config.yaml
d_model: 160
d_mlp: 576
vocab_size: 1487
init_std_up: 0.0354
init_std_down: 0.0
optimizer: "adamw"
lr: 0.00309
beta2: 0.99
weight_decay: 0.085
lr_head: 0.00652
decay_fraction: 0.436
train_tokens: 155500000
steps: 4746
Each number is 50 + 10 x the weight over the matrix's rms, rounded and kept within 0 to 99. Layers, rows and columns count from 0.

# layer 4 attention query, 128x160, rms 0.108, rows 0-21, columns 0-159
38 50 56 44 37 46 46 56 49 37 50 49 59 50 58 52 39 60 28 49 51 46 41 43 56 55 44 48 73 57 37 43 43 48 40 53 53 69 48 38 60 51 49 57 42 57 50 57 46 48 46 53 52 41 42 46 55 56 48 40 38 37 41 56 53 53 63 51 56 55 44 38 55 41 59 50 55 43 45 60 54 47 40 48 45 56 54 47 46 59 50 54 51 56 45 46 60 47 35 50 52 51 44 33 53 34 45 48 54 61 43 52 64 64 55 48 65 53 58 59 42 45 33 45 73 47 47 52 62 40 50 38 52 46 54 50 53 52 71 37 43 67 36 53 58 36 36 50 30 43 50 50 38 34 52 66 66 51 46 46
38 57 59 58 51 37 48 57 43 40 59 49 60 41 37 59 57 41 52 43 56 48 45 38 59 48 51 46 47 50 61 46 56 59 51 47 29 62 40 51 45 45 45 42 54 54 34 38 48 50 50 36 45 43 49 53 50 42 51 59 48 53 47 53 45 44 37 42 56 55 44 48 38 44 41 41 59 50 37 53 42 36 45 54 57 49 43 60 43 45 59 51 40 50 58 59 47 59 40 56 50 49 51 49 59 52 56 54 49 58 47 55 54 49 67 46 45 42 41 49 51 49 46 43 46 46 68 53 57 51 50 54 54 48 51 44 57 46 32 58 58 61 54 53 48 37 42 63 54 48 60 45 56 47 36 54 52 48 39 55
47 49 61 47 31 64 63 42 49 49 53 60 49 51 82 56 40 48 36 47 50 41 46 36 58 58 43 41 66 64 44 62 56 32 49 36 51 42 44 47 59 32 37 62 60 51 42 66 51 47 57 54 51 40 36 41 59 64 61 50 38 58 57 56 46 51 45 31 60 53 50 19 48 62 33 47 62 50 52 59 55 60 64 40 52 36 37 53 69 41 46 53 41 58 57 54 47 47 39 59 66 57 44 60 75 49 55 46 47 54 62 55 53 59 58 64 60 54 52 48 37 46 45 39 47 34 35 41 50 67 42 46 54 49 52 49 39 38 54 52 59 55 43 59 48 53 33 54 32 61 41 48 44 46 60 60 73 41 67 49
48 54 37 54 60 38 45 46 44 64 54 45 51 14 41 53 53 38 47 67 52 72 56 48 56 45 64 45 43 61 68 53 55 48 54 43 46 56 39 46 39 45 57 42 63 48 57 54 31 51 45 50 58 50 42 42 58 50 44 56 57 65 52 46 43 48 35 49 65 57 65 40 39 61 44 39 64 52 48 56 41 54 42 62 65 53 40 53 52 61 27 60 54 59 55 61 35 61 58 64 58 45 34 67 53 56 62 41 52 60 37 52 42 55 63 52 58 60 59 52 53 39 57 47 31 50 42 51 44 51 48 43 61 41 44 40 51 51 58 56 54 59 69 47 57 46 46 47 72 47 49 51 52 53 43 60 51 48 44 45
46 55 49 45 59 55 54 42 60 57 34 37 47 48 53 54 44 52 61 56 47 35 50 34 52 54 44 49 63 69 40 62 55 46 26 43 51 41 46 47 50 43 40 53 67 53 50 61 33 50 43 61 53 66 31 61 58 58 66 42 45 49 60 61 45 47 38 45 38 51 55 27 65 57 46 51 39 53 51 55 64 49 54 48 55 38 42 49 63 49 47 47 44 43 51 47 47 48 37 52 58 54 50 64 56 60 31 45 46 45 45 61 41 45 64 57 56 52 47 52 38 47 51 32 53 50 35 43 46 72 48 40 52 47 57 48 39 50 57 54 31 56 42 38 55 57 62 64 53 52 45 49 49 59 55 54 78 52 48 49
28 51 47 52 41 40 46 40 46 34 57 68 43 41 48 49 60 56 41 44 39 41 45 47 55 53 52 39 42 44 45 34 56 55 48 55 47 50 42 33 31 66 47 67 57 62 58 49 49 46 61 45 49 54 47 61 57 50 50 59 44 69 60 62 42 48 40 52 64 41 43 53 54 46 44 40 67 45 57 58 63 62 48 55 44 59 41 39 52 47 56 69 51 44 57 57 54 39 63 50 58 55 47 54 48 55 49 54 44 48 54 51 48 54 38 52 50 56 61 54 43 53 48 27 51 51 36 41 66 48 48 43 40 53 44 46 59 47 40 70 47 48 27 61 49 54 43 59 56 37 46 67 58 44 45 51 54 47 61 52
54 44 54 59 41 69 54 54 34 42 42 59 53 61 43 52 40 46 50 48 48 56 54 61 40 56 27 50 86 49 36 55 31 35 35 46 47 51 65 69 50 51 71 58 22 61 46 40 58 51 49 53 42 53 57 50 45 52 55 47 53 26 56 53 58 69 68 52 37 43 61 39 60 47 64 64 52 47 48 38 55 63 47 58 36 54 46 44 46 52 69 45 46 56 39 39 61 49 49 32 49 42 59 47 35 45 48 48 53 56 50 52 47 53 40 43 49 34 43 61 67 56 44 50 59 38 50 47 54 42 52 55 39 62 53 60 48 50 58 38 40 37 49 65 57 37 52 52 26 61 57 49 48 34 43 47 57 34 51 49
43 43 54 42 48 49 51 48 56 33 38 47 52 65 53 67 54 37 48 47 49 40 55 55 48 46 42 38 58 46 42 43 62 35 54 46 40 60 39 48 52 44 55 31 46 54 51 37 52 53 44 53 55 57 66 59 42 49 48 42 36 49 62 50 46 46 51 44 44 39 52 46 68 46 55 45 51 50 36 50 55 51 52 39 44 50 65 33 57 48 62 54 50 36 59 42 53 49 42 48 56 41 57 44 50 52 38 70 45 50 40 54 49 66 49 43 54 46 54 30 49 59 46 47 61 53 47 29 61 47 47 60 51 69 50 42 61 57 61 54 31 47 28 62 42 53 42 61 45 46 53 53 33 47 46 52 71 70 62 54
67 48 49 49 51 50 47 57 50 53 44 50 47 70 62 41 48 41 56 49 56 46 54 62 42 47 53 73 65 45 52 43 57 53 53 51 52 56 49 48 62 49 66 46 38 64 54 47 60 51 37 51 58 49 59 45 49 38 56 46 47 41 41 34 59 59 64 71 39 50 52 38 49 44 63 71 36 49 50 41 43 54 51 67 44 40 60 33 44 65 53 44 55 40 40 36 59 51 53 48 37 27 57 48 41 43 42 43 51 69 60 45 54 52 40 41 42 34 56 35 67 68 37 65 57 37 65 53 53 59 57 60 39 67 59 57 51 58 56 45 55 41 50 52 54 38 61 56 31 54 51 51 47 41 40 38 45 67 38 50
46 55 46 63 46 52 65 53 49 46 31 30 44 55 61 55 50 54 54 48 46 53 54 33 56 48 51 46 72 59 45 57 54 45 37 34 50 56 56 57 62 48 48 39 53 59 66 42 47 50 51 49 56 59 43 55 45 61 57 49 37 47 41 45 48 47 44 49 41 42 51 42 55 55 52 48 45 42 43 51 61 48 64 47 57 47 47 56 59 62 50 51 61 31 53 38 50 48 35 43 51 31 53 51 52 51 44 58 47 54 42 49 43 61 55 50 51 42 47 45 45 50 48 50 48 52 45 37 47 55 43 51 54 44 56 49 45 43 60 39 32 51 45 39 39 45 58 62 43 53 49 47 48 54 53 64 74 58 42 53
42 52 60 43 61 58 69 50 59 38 42 37 62 41 45 61 51 43 46 57 64 37 44 46 53 53 48 42 58 48 52 55 49 43 46 47 37 46 40 60 58 47 40 37 64 42 52 44 46 53 35 59 66 54 53 52 43 65 41 42 41 58 46 53 43 51 50 35 57 45 46 41 53 64 54 39 53 46 38 59 63 42 63 36 48 51 44 45 57 57 53 57 57 47 62 38 37 54 53 53 48 54 54 51 57 50 44 65 43 52 36 59 53 60 45 53 54 48 54 49 52 36 46 58 56 53 40 27 49 50 39 45 62 55 57 50 50 63 54 43 45 44 41 52 50 53 55 50 55 60 51 51 44 52 61 58 60 59 57 47
52 59 59 37 65 42 50 45 66 65 55 51 54 29 50 47 50 72 41 58 72 56 45 36 63 50 69 51 33 42 64 51 52 72 54 54 56 32 40 30 41 57 38 58 59 40 46 57 39 56 54 52 54 54 39 48 61 44 45 56 51 53 54 53 46 40 38 40 70 76 44 59 43 55 41 39 55 58 49 53 45 36 48 47 70 64 38 53 64 42 31 63 41 60 59 70 28 44 46 59 55 84 46 58 65 52 64 48 52 28 49 37 62 52 56 50 56 65 51 51 47 35 51 54 49 56 59 58 43 59 54 44 54 43 51 52 53 52 42 48 54 63 70 51 53 67 55 40 72 41 45 47 60 46 50 53 26 47 59 46
51 62 48 46 45 53 53 49 53 64 44 46 47 47 75 47 51 41 49 51 50 37 66 33 51 52 39 68 50 53 56 44 42 64 45 50 56 55 59 51 42 28 35 52 59 61 63 48 40 47 40 47 42 49 42 56 52 68 57 48 47 51 33 46 50 50 46 51 44 62 33 44 53 54 60 56 45 46 42 44 60 39 58 46 59 36 53 52 49 59 58 41 48 38 46 49 32 66 34 61 41 59 47 52 46 53 53 45 43 56 52 50 47 53 41 57 44 42 49 54 57 57 39 54 39 54 45 51 63 52 52 52 58 51 50 52 38 43 62 41 62 55 47 23 54 57 60 55 57 37 43 36 42 58 65 54 62 73 48 49
49 56 54 55 39 50 53 42 62 61 47 34 53 32 44 57 43 58 43 61 63 37 42 53 58 57 56 46 52 56 47 58 41 63 42 37 56 44 45 60 60 47 55 64 53 51 58 65 33 51 50 29 59 54 47 47 51 54 49 50 39 51 37 45 45 64 65 44 61 58 47 48 40 53 74 44 49 51 63 47 67 50 63 62 64 61 61 59 69 55 50 60 53 42 43 52 42 42 48 60 39 56 70 75 57 61 59 51 46 48 40 78 52 37 70 56 61 58 51 48 40 54 42 71 52 50 41 45 43 42 52 45 58 48 55 47 75 47 48 42 55 57 47 55 52 57 54 43 44 58 37 41 59 52 56 52 51 45 61 40
38 44 36 34 54 53 43 41 77 53 50 32 57 53 57 55 51 49 51 39 52 41 54 31 63 45 58 54 36 38 70 51 54 36 57 52 59 59 52 44 47 31 28 44 65 35 65 47 59 54 63 53 58 43 48 38 62 44 32 70 53 42 53 61 42 50 38 43 67 53 33 59 46 56 39 29 58 56 50 59 58 37 47 53 45 43 37 45 57 42 41 53 46 49 61 60 28 54 48 49 45 55 43 49 46 36 42 58 48 27 46 58 44 45 68 52 46 52 55 71 54 40 55 65 42 73 46 30 36 51 42 49 46 40 51 52 25 57 40 50 35 65 57 37 47 51 71 45 57 42 53 54 48 55 57 60 55 56 41 49
50 56 46 52 49 24 48 51 60 58 53 65 59 42 42 41 41 63 60 40 54 53 64 44 47 39 40 30 39 60 58 41 37 61 42 49 56 53 35 45 42 48 62 64 60 31 54 51 64 46 52 42 38 37 52 53 59 58 58 56 67 59 59 57 51 26 48 44 57 54 50 42 42 48 45 49 61 64 57 58 57 46 52 57 56 36 69 52 47 35 39 31 60 49 39 58 42 57 38 50 38 56 37 60 38 73 56 40 66 23 65 61 59 43 67 48 63 55 66 43 41 52 58 49 37 46 42 65 41 63 55 56 56 43 42 44 35 46 47 51 40 50 57 40 42 49 55 50 60 30 44 43 50 50 55 50 39 43 50 60
42 58 67 71 42 51 55 39 37 47 50 55 31 59 58 30 50 67 47 38 42 48 54 55 37 50 24 54 59 53 42 32 40 51 27 48 55 32 67 51 62 51 72 48 54 73 53 61 49 42 44 55 55 70 62 66 59 50 55 39 37 57 47 53 52 59 49 62 32 64 46 45 46 39 52 50 48 48 47 33 39 53 59 47 57 61 54 58 42 53 46 42 41 49 37 40 63 50 48 50 39 49 67 42 56 46 51 32 49 58 46 52 44 76 48 51 55 35 56 52 37 45 53 54 46 55 41 38 63 27 58 55 44 51 51 45 62 41 68 48 56 32 33 53 54 53 34 64 48 48 47 39 50 57 57 45 45 59 54 52
41 57 58 53 49 55 64 57 38 60 63 32 56 49 45 55 57 41 43 55 62 25 39 35 60 62 56 47 67 55 49 59 42 29 54 51 49 40 60 51 54 41 39 30 51 55 45 53 39 52 43 56 65 42 45 46 53 51 46 44 46 59 49 52 43 55 59 57 41 46 52 48 57 60 48 52 52 35 38 51 48 51 53 45 47 55 38 43 39 64 59 50 42 52 59 45 48 41 57 55 47 45 58 50 56 36 42 57 29 77 41 55 49 64 40 52 47 45 37 40 63 53 42 38 45 44 52 43 41 47 46 50 59 43 39 57 58 69 59 52 53 42 48 66 41 62 55 44 55 72 50 38 38 59 65 61 57 48 49 47
60 44 45 84 45 51 63 44 37 63 46 56 59 54 46 61 46 43 54 60 46 47 43 61 43 62 33 44 77 51 34 53 48 51 58 63 48 46 49 41 45 46 63 56 32 46 49 47 54 45 45 48 52 37 31 51 60 53 52 24 44 46 48 52 67 44 70 49 32 56 79 45 55 43 57 73 46 59 48 44 53 48 50 50 44 57 77 50 41 56 66 38 54 71 27 53 59 46 51 37 50 43 47 45 40 42 50 51 72 61 48 55 65 48 46 32 69 36 62 52 54 53 41 31 44 28 34 73 70 34 65 53 36 50 44 63 57 42 51 49 49 53 38 56 51 26 34 45 38 50 60 50 57 36 37 50 58 46 44 48
59 44 70 59 35 63 41 50 44 50 45 60 49 73 40 48 51 53 59 53 46 48 61 69 54 58 66 60 51 48 52 69 46 56 55 50 66 61 70 60 53 44 54 45 44 55 48 38 54 51 57 39 57 59 45 37 49 52 38 29 58 54 35 55 44 74 46 56 41 41 40 53 55 43 43 63 45 42 56 51 51 47 43 55 47 63 39 42 49 62 50 62 45 46 48 42 46 47 57 58 57 31 59 50 55 55 48 62 51 58 50 55 39 56 47 40 39 40 43 37 70 55 58 59 43 49 67 60 61 40 49 51 47 64 53 44 74 47 51 28 53 38 64 52 58 48 55 46 35 45 29 31 45 50 55 58 61 49 62 63
48 38 46 40 71 48 56 42 72 66 68 33 43 30 37 57 44 56 49 65 55 52 48 53 35 48 69 42 46 53 55 69 70 50 58 44 46 52 45 30 49 50 33 43 63 49 31 36 42 60 57 56 56 53 53 68 73 44 30 66 56 65 66 50 50 37 51 39 65 53 33 57 44 64 42 44 52 51 54 49 64 46 37 53 41 61 41 37 59 42 54 70 65 59 76 47 32 54 64 59 47 75 38 57 64 43 49 59 63 43 52 50 69 39 56 46 53 65 48 53 60 34 61 64 67 55 61 35 39 52 49 52 47 52 48 45 49 68 51 41 41 59 68 44 37 57 51 30 63 57 52 50 35 37 43 49 52 46 46 33
49 49 46 40 57 40 33 45 69 45 45 75 42 54 50 48 28 75 50 50 50 76 50 63 38 37 42 43 50 48 58 31 54 68 43 58 64 47 41 59 52 63 72 52 35 51 51 54 50 44 48 53 50 61 55 63 51 39 40 65 52 52 60 46 62 28 45 63 39 64 56 38 42 27 44 66 36 67 59 43 52 43 41 52 59 50 62 55 49 45 51 35 70 55 37 48 51 62 51 45 52 50 53 36 41 72 67 26 53 16 55 44 52 46 61 43 48 42 60 51 50 43 71 50 45 40 42 60 55 50 65 62 49 52 52 42 65 24 52 41 44 38 46 52 39 48 38 48 52 28 67 43 60 36 28 49 34 58 47 64
# layer 4 attention key, 128x160, rms 0.106, rows 0-21, columns 0-159
51 39 43 64 48 54 40 49 39 50 42 50 37 33 62 61 67 59 70 59 44 56 49 59 54 60 52 61 47 45 53 55 60 48 53 44 51 42 64 44 53 39 37 55 46 53 47 60 38 56 37 51 38 43 52 35 45 51 59 48 47 48 48 35 56 67 49 53 46 45 44 63 43 41 48 55 44 52 47 52 40 49 53 48 54 52 38 56 48 31 59 51 53 51 49 42 46 62 51 36 45 57 48 38 56 54 47 47 69 50 56 47 37 37 50 52 42 50 52 43 52 53 50 41 64 45 47 48 51 57 47 42 41 52 49 54 55 55 48 44 58 40 44 60 45 53 43 38 43 41 42 56 68 72 61 44 37 68 61 38
52 50 31 41 60 43 40 44 52 45 43 51 46 63 54 56 56 41 66 50 57 45 47 65 41 49 68 34 45 26 47 54 46 51 50 50 70 51 57 62 54 45 37 35 51 47 52 60 54 48 36 52 55 47 52 50 48 54 46 52 59 56 48 51 56 40 57 47 37 50 39 58 44 46 45 56 56 54 50 65 47 37 40 49 53 34 59 51 45 59 35 50 65 35 59 58 60 47 46 53 50 37 55 42 47 62 46 48 63 40 35 58 49 36 35 36 46 47 50 51 60 52 49 55 52 47 52 48 43 47 45 54 63 54 44 60 39 45 46 49 43 45 47 37 55 52 50 53 59 45 51 48 44 46 59 46 43 59 50 44
56 52 44 49 56 48 44 55 43 45 40 42 49 53 47 41 52 51 58 58 40 47 50 49 56 52 54 49 49 42 58 52 47 48 53 48 61 46 45 63 53 45 43 41 46 48 52 54 48 50 45 50 56 44 55 47 44 39 46 41 44 48 55 51 54 65 55 53 52 49 50 56 38 48 44 55 53 52 58 54 30 35 47 40 47 33 54 39 60 49 43 52 54 45 47 64 63 47 43 49 49 48 53 38 51 46 39 45 56 54 50 45 42 34 41 44 50 45 52 52 51 53 56 49 49 50 56 58 45 46 46 48 55 41 48 64 39 51 62 49 45 47 47 48 41 47 49 37 53 42 48 38 54 58 57 47 41 61 51 49
55 59 48 52 45 47 46 62 56 41 53 46 54 38 53 43 50 44 40 57 55 39 54 46 69 42 50 45 44 55 46 51 55 43 54 49 55 46 57 43 59 54 51 52 50 40 31 49 62 51 57 45 47 48 50 59 55 59 58 52 60 49 54 45 52 43 40 40 44 41 51 38 53 49 52 37 53 52 40 50 51 47 59 40 43 50 52 41 50 49 49 48 52 48 53 56 52 42 46 58 46 54 43 42 53 51 55 46 43 44 52 52 50 39 43 44 58 45 46 61 45 50 45 48 44 42 58 66 51 46 53 64 47 46 39 53 36 52 40 43 48 47 52 48 59 51 45 53 45 50 53 53 47 55 53 46 51 49 58 53
60 50 41 52 39 44 41 67 35 38 44 41 35 38 55 31 54 51 50 49 46 44 44 53 58 43 47 46 42 48 58 55 49 58 53 46 63 52 47 53 52 37 47 64 48 43 38 56 66 51 59 43 53 45 55 57 39 51 40 49 61 51 59 42 51 43 56 45 47 47 39 52 54 40 45 41 63 51 42 47 44 39 36 43 44 38 56 39 54 47 54 57 64 44 49 53 58 48 53 52 53 64 48 46 50 46 58 43 49 49 50 40 63 36 32 39 50 45 59 46 54 47 55 62 58 40 50 66 49 34 51 60 45 50 43 50 41 60 48 50 51 39 50 43 52 47 57 39 54 55 44 63 60 59 60 43 36 58 69 48
50 42 58 47 54 49 37 63 48 52 45 41 49 35 44 40 45 46 58 49 46 52 65 52 58 57 51 50 41 53 45 55 65 41 44 45 46 43 65 48 52 48 58 47 47 48 37 59 57 51 35 51 49 46 58 54 49 61 54 59 59 50 55 49 50 47 49 43 48 58 64 51 42 47 51 49 49 69 51 42 43 46 48 45 61 34 51 58 62 54 34 44 53 58 50 56 45 58 38 62 58 54 40 36 35 60 55 48 45 48 48 64 50 50 53 46 49 49 36 41 50 36 47 61 50 50 49 66 46 51 47 54 47 46 44 43 37 67 41 46 46 54 52 52 55 46 48 71 39 52 47 35 53 55 41 49 29 56 45 53
53 47 54 48 41 49 54 39 54 55 47 54 36 60 47 53 56 51 69 64 46 52 38 61 41 54 61 55 45 46 56 54 60 57 57 51 69 49 34 45 46 62 37 54 46 51 47 49 55 51 42 55 48 52 54 43 44 32 37 58 50 54 32 40 59 60 50 49 49 37 46 55 47 44 43 54 37 50 56 54 45 52 57 43 50 57 39 58 51 61 51 55 44 51 51 42 46 47 55 50 41 55 59 47 56 53 38 49 63 42 35 43 45 47 51 40 48 52 35 43 48 60 53 44 62 45 44 53 55 57 50 45 56 48 50 49 67 46 62 51 51 44 53 58 50 47 37 51 47 43 44 40 66 58 47 43 52 42 55 38
55 40 33 54 40 41 47 39 58 49 52 56 50 52 44 49 48 56 48 56 60 47 47 45 45 45 61 45 44 33 57 59 55 55 57 48 66 41 57 60 54 45 45 46 55 53 47 45 60 49 48 57 49 39 50 49 63 37 44 48 41 44 47 56 56 52 52 47 51 55 64 43 42 45 50 45 61 39 49 58 55 35 42 46 56 45 47 60 66 61 42 47 53 44 47 60 52 38 51 41 51 44 48 34 61 57 58 35 46 48 36 58 58 31 40 52 51 53 46 42 57 45 50 44 36 35 48 49 58 44 53 48 60 45 56 66 48 39 55 64 59 45 53 42 58 54 45 45 39 47 67 50 62 38 63 58 42 45 44 68
60 33 45 51 48 51 62 57 39 52 52 55 38 42 44 65 30 52 45 59 39 59 48 56 37 62 50 54 53 48 47 58 41 57 63 57 55 51 45 49 39 53 46 44 61 37 34 51 46 56 66 51 45 53 55 54 49 47 42 36 53 46 49 43 62 55 44 51 39 53 47 58 53 50 41 55 61 50 56 51 61 54 37 42 48 42 60 47 55 44 65 40 24 52 42 63 49 56 55 42 45 67 58 51 68 47 59 44 62 47 44 45 51 47 47 48 48 58 46 61 65 40 62 50 64 40 58 47 43 47 53 48 44 57 41 42 66 52 53 55 56 41 54 51 48 57 53 34 63 50 65 52 54 56 60 48 39 45 48 46
55 48 51 38 60 48 48 63 35 51 53 59 57 34 52 39 42 47 62 56 60 50 47 67 42 48 61 45 39 39 46 53 53 49 63 60 66 41 58 51 55 26 62 43 55 46 25 55 61 51 56 51 58 46 49 61 49 48 33 44 52 48 61 49 56 42 46 37 46 46 38 36 46 37 32 35 55 59 52 47 50 43 42 44 48 44 49 35 52 47 55 36 63 58 49 62 48 66 46 47 64 51 58 46 55 45 41 40 49 48 56 51 55 38 36 44 51 55 57 44 59 44 45 48 65 38 48 65 55 49 47 52 44 61 44 46 39 64 46 58 51 37 61 49 50 38 50 46 55 52 54 54 51 59 46 53 33 70 59 44
45 59 40 45 59 42 41 55 52 62 53 53 55 36 58 48 47 56 42 52 62 34 63 47 51 48 56 36 44 53 55 50 64 54 54 42 53 48 61 48 46 46 52 50 54 47 34 54 58 49 39 45 43 44 33 45 66 55 61 40 50 45 51 50 50 34 50 39 54 58 62 40 47 44 55 50 61 50 47 50 45 35 33 49 61 58 44 61 57 43 42 45 70 55 54 48 65 56 36 47 67 42 46 46 49 48 55 45 36 59 57 59 60 44 55 50 47 62 42 45 52 48 35 35 43 49 48 54 53 55 47 60 41 42 44 66 34 58 41 59 58 54 44 39 62 50 36 49 38 46 55 48 56 51 40 52 45 46 52 62
37 56 50 53 37 55 47 60 48 52 49 49 46 59 52 57 70 37 53 41 55 34 57 38 62 39 46 51 58 52 35 35 56 37 41 44 53 50 47 62 58 62 55 54 63 49 65 43 43 45 54 42 56 49 50 47 50 65 59 56 62 55 58 50 36 36 47 50 42 48 43 54 62 59 53 42 40 49 42 50 46 57 50 60 51 51 52 60 46 43 48 48 61 59 58 45 49 59 55 56 53 38 37 52 36 49 56 65 38 68 54 58 48 49 55 55 52 48 59 52 41 50 52 57 31 61 52 45 53 54 50 54 47 60 45 46 48 52 41 40 52 56 42 40 49 55 63 54 48 52 43 51 44 61 56 62 62 53 45 64
62 53 41 58 67 51 36 58 34 59 39 43 52 36 47 45 58 40 44 47 51 49 54 63 67 53 49 37 44 51 36 58 47 37 44 51 45 45 62 45 51 41 62 49 53 37 22 62 62 52 35 59 49 61 37 60 30 42 66 45 56 56 57 60 53 36 42 30 68 57 51 51 62 36 35 62 50 56 42 49 34 52 45 42 46 42 55 42 54 44 49 40 52 66 47 56 70 59 37 63 65 44 43 40 48 37 45 46 43 34 64 46 44 41 42 36 46 61 52 50 44 45 51 41 72 64 35 60 42 49 54 50 40 57 39 49 33 68 45 51 40 44 46 69 39 60 54 50 52 62 37 54 45 61 49 43 36 51 49 34
51 46 58 59 51 55 49 68 63 58 54 46 42 32 66 42 52 37 50 52 42 58 56 40 52 43 35 65 69 56 38 39 52 58 60 38 45 49 53 47 42 47 48 62 55 50 34 47 56 54 49 46 46 42 54 49 55 53 48 54 70 45 55 55 57 49 34 54 42 59 48 44 55 78 49 61 54 62 28 47 51 46 44 48 40 46 53 41 44 49 54 42 46 66 56 44 42 47 42 56 59 55 38 69 53 46 61 44 37 52 43 31 54 51 36 50 47 74 53 41 48 29 48 32 35 48 53 51 59 56 60 67 48 71 48 58 39 61 70 44 52 46 41 29 59 35 48 47 50 55 62 47 40 40 37 48 60 49 48 63
31 56 54 72 50 38 56 62 51 59 66 43 57 62 35 48 64 54 48 53 42 52 59 38 57 65 46 37 42 52 48 35 49 24 34 45 44 46 55 62 60 41 43 50 46 62 56 69 36 46 40 59 51 52 45 61 37 75 76 55 62 60 29 50 36 48 63 47 36 64 55 61 46 54 47 54 39 60 47 52 43 56 44 58 60 58 48 59 43 43 47 48 40 35 56 47 51 42 39 61 50 30 55 58 37 54 60 62 27 59 63 53 41 50 63 48 60 55 38 52 50 56 54 49 19 65 54 43 43 41 37 42 52 44 65 51 36 37 51 41 48 52 26 57 57 40 46 64 43 69 28 45 53 43 56 52 43 37 50 38
61 46 60 67 57 66 46 50 33 49 55 46 33 42 54 51 47 55 61 53 40 50 45 44 53 54 62 53 53 41 52 47 44 54 48 45 53 37 55 39 54 53 36 43 45 50 44 62 41 52 53 50 59 62 56 46 43 44 47 57 54 51 39 38 46 68 46 35 55 41 56 46 49 42 48 54 37 41 48 38 40 57 59 50 61 70 46 51 50 40 60 50 41 63 53 55 59 57 60 44 55 38 47 57 49 34 40 54 41 56 53 37 43 49 43 40 39 70 56 47 42 47 50 50 63 55 39 52 60 46 47 49 46 55 49 44 72 58 63 55 49 48 44 64 55 59 56 42 59 57 35 53 61 57 51 59 57 66 50 50
58 49 47 38 64 43 46 41 52 43 56 56 57 42 59 45 30 58 50 57 51 57 48 61 39 43 43 55 51 52 58 58 58 58 55 51 45 54 59 45 38 49 52 48 49 47 45 48 53 51 36 59 52 52 56 46 48 41 40 37 38 32 45 58 65 61 51 54 50 49 55 49 47 52 44 50 56 54 43 45 54 42 48 43 48 50 50 53 45 50 58 46 60 54 45 60 49 49 51 48 60 61 49 45 56 53 46 43 65 45 46 49 52 46 39 52 49 55 49 48 63 50 43 41 63 39 34 55 51 54 52 47 45 40 47 49 43 42 53 58 50 47 66 54 56 36 47 51 58 44 61 45 52 50 55 49 55 55 60 57
41 56 52 45 50 51 41 29 60 62 44 72 57 50 53 49 42 44 51 51 56 39 53 61 40 39 46 50 52 40 52 46 57 49 44 52 48 63 45 53 58 51 61 54 62 47 46 44 58 48 59 48 50 52 57 52 56 48 54 41 44 48 62 67 49 41 59 40 52 76 39 42 50 58 48 41 46 43 40 59 62 39 51 63 48 46 49 58 59 41 44 39 49 50 50 62 45 44 58 45 56 62 53 50 45 53 65 54 44 49 30 50 64 59 55 51 63 51 49 57 51 49 56 51 46 50 52 42 42 50 54 48 48 64 50 36 47 55 51 37 50 68 49 46 54 52 48 53 45 40 46 58 35 43 48 56 58 43 55 72
60 48 41 38 53 58 41 39 56 56 39 56 54 45 57 48 52 50 54 60 57 48 44 65 53 50 54 59 45 40 60 73 57 62 59 43 48 27 44 46 44 51 56 65 56 53 32 49 62 53 50 55 46 51 55 41 47 33 45 40 49 45 43 42 65 60 56 48 46 54 48 43 59 39 51 63 48 47 53 43 51 43 51 43 39 50 47 46 49 60 56 51 56 49 47 52 41 54 55 56 54 60 53 49 50 56 59 43 59 53 48 56 64 45 40 39 39 39 53 43 59 54 53 45 63 35 51 54 44 48 47 60 43 60 52 50 63 65 56 56 54 33 71 39 49 40 49 44 47 41 51 53 55 51 46 45 62 48 53 47
43 49 50 55 50 39 53 56 51 59 56 29 61 31 48 52 44 54 45 41 44 59 51 46 44 51 31 39 72 60 49 48 54 49 49 50 39 44 52 45 56 38 64 58 45 48 49 36 41 53 49 50 49 53 35 55 63 54 51 38 58 55 55 66 54 45 54 60 48 83 65 30 47 55 53 52 54 60 31 54 60 43 42 58 45 52 61 50 62 50 46 42 56 41 49 53 40 33 39 47 50 56 47 57 54 47 50 47 40 55 57 49 62 61 51 49 56 52 57 51 51 48 45 43 42 64 50 46 35 57 47 49 43 45 50 69 31 54 43 53 46 63 37 56 50 47 57 51 54 63 66 53 40 53 47 43 48 32 36 43
39 49 60 60 54 54 53 56 52 52 59 43 50 62 55 61 62 33 46 40 56 43 41 33 65 46 53 45 55 49 41 50 52 47 56 48 40 66 53 60 51 55 37 49 57 57 59 50 49 49 55 50 40 53 52 43 54 56 55 58 56 56 44 62 37 49 39 49 47 36 36 52 48 58 52 48 42 46 57 62 51 50 59 58 48 54 43 52 52 47 43 43 49 48 59 46 54 46 51 50 45 42 51 55 51 44 56 52 38 55 50 46 42 42 51 51 54 57 53 54 49 52 52 51 36 58 53 43 55 55 53 43 58 47 54 46 54 47 49 47 59 56 40 55 45 61 46 55 43 46 52 61 49 61 46 58 54 47 43 57
64 42 53 47 62 55 47 68 42 37 44 52 53 49 53 53 31 38 50 59 44 61 49 61 48 41 58 44 40 50 50 58 36 58 54 47 50 57 53 53 47 62 58 42 46 48 53 48 67 50 34 57 52 51 64 49 43 38 41 56 41 42 49 44 63 53 59 59 66 35 57 56 48 42 42 51 42 54 34 54 38 49 66 37 47 39 56 55 52 59 58 56 56 57 28 44 55 55 55 51 56 53 49 57 57 37 37 60 56 45 51 57 49 44 39 49 42 43 46 53 54 51 63 51 74 35 57 55 44 40 53 42 43 38 55 45 62 41 55 63 58 30 61 56 42 39 55 38 64 47 47 51 57 48 55 51 43 55 55 41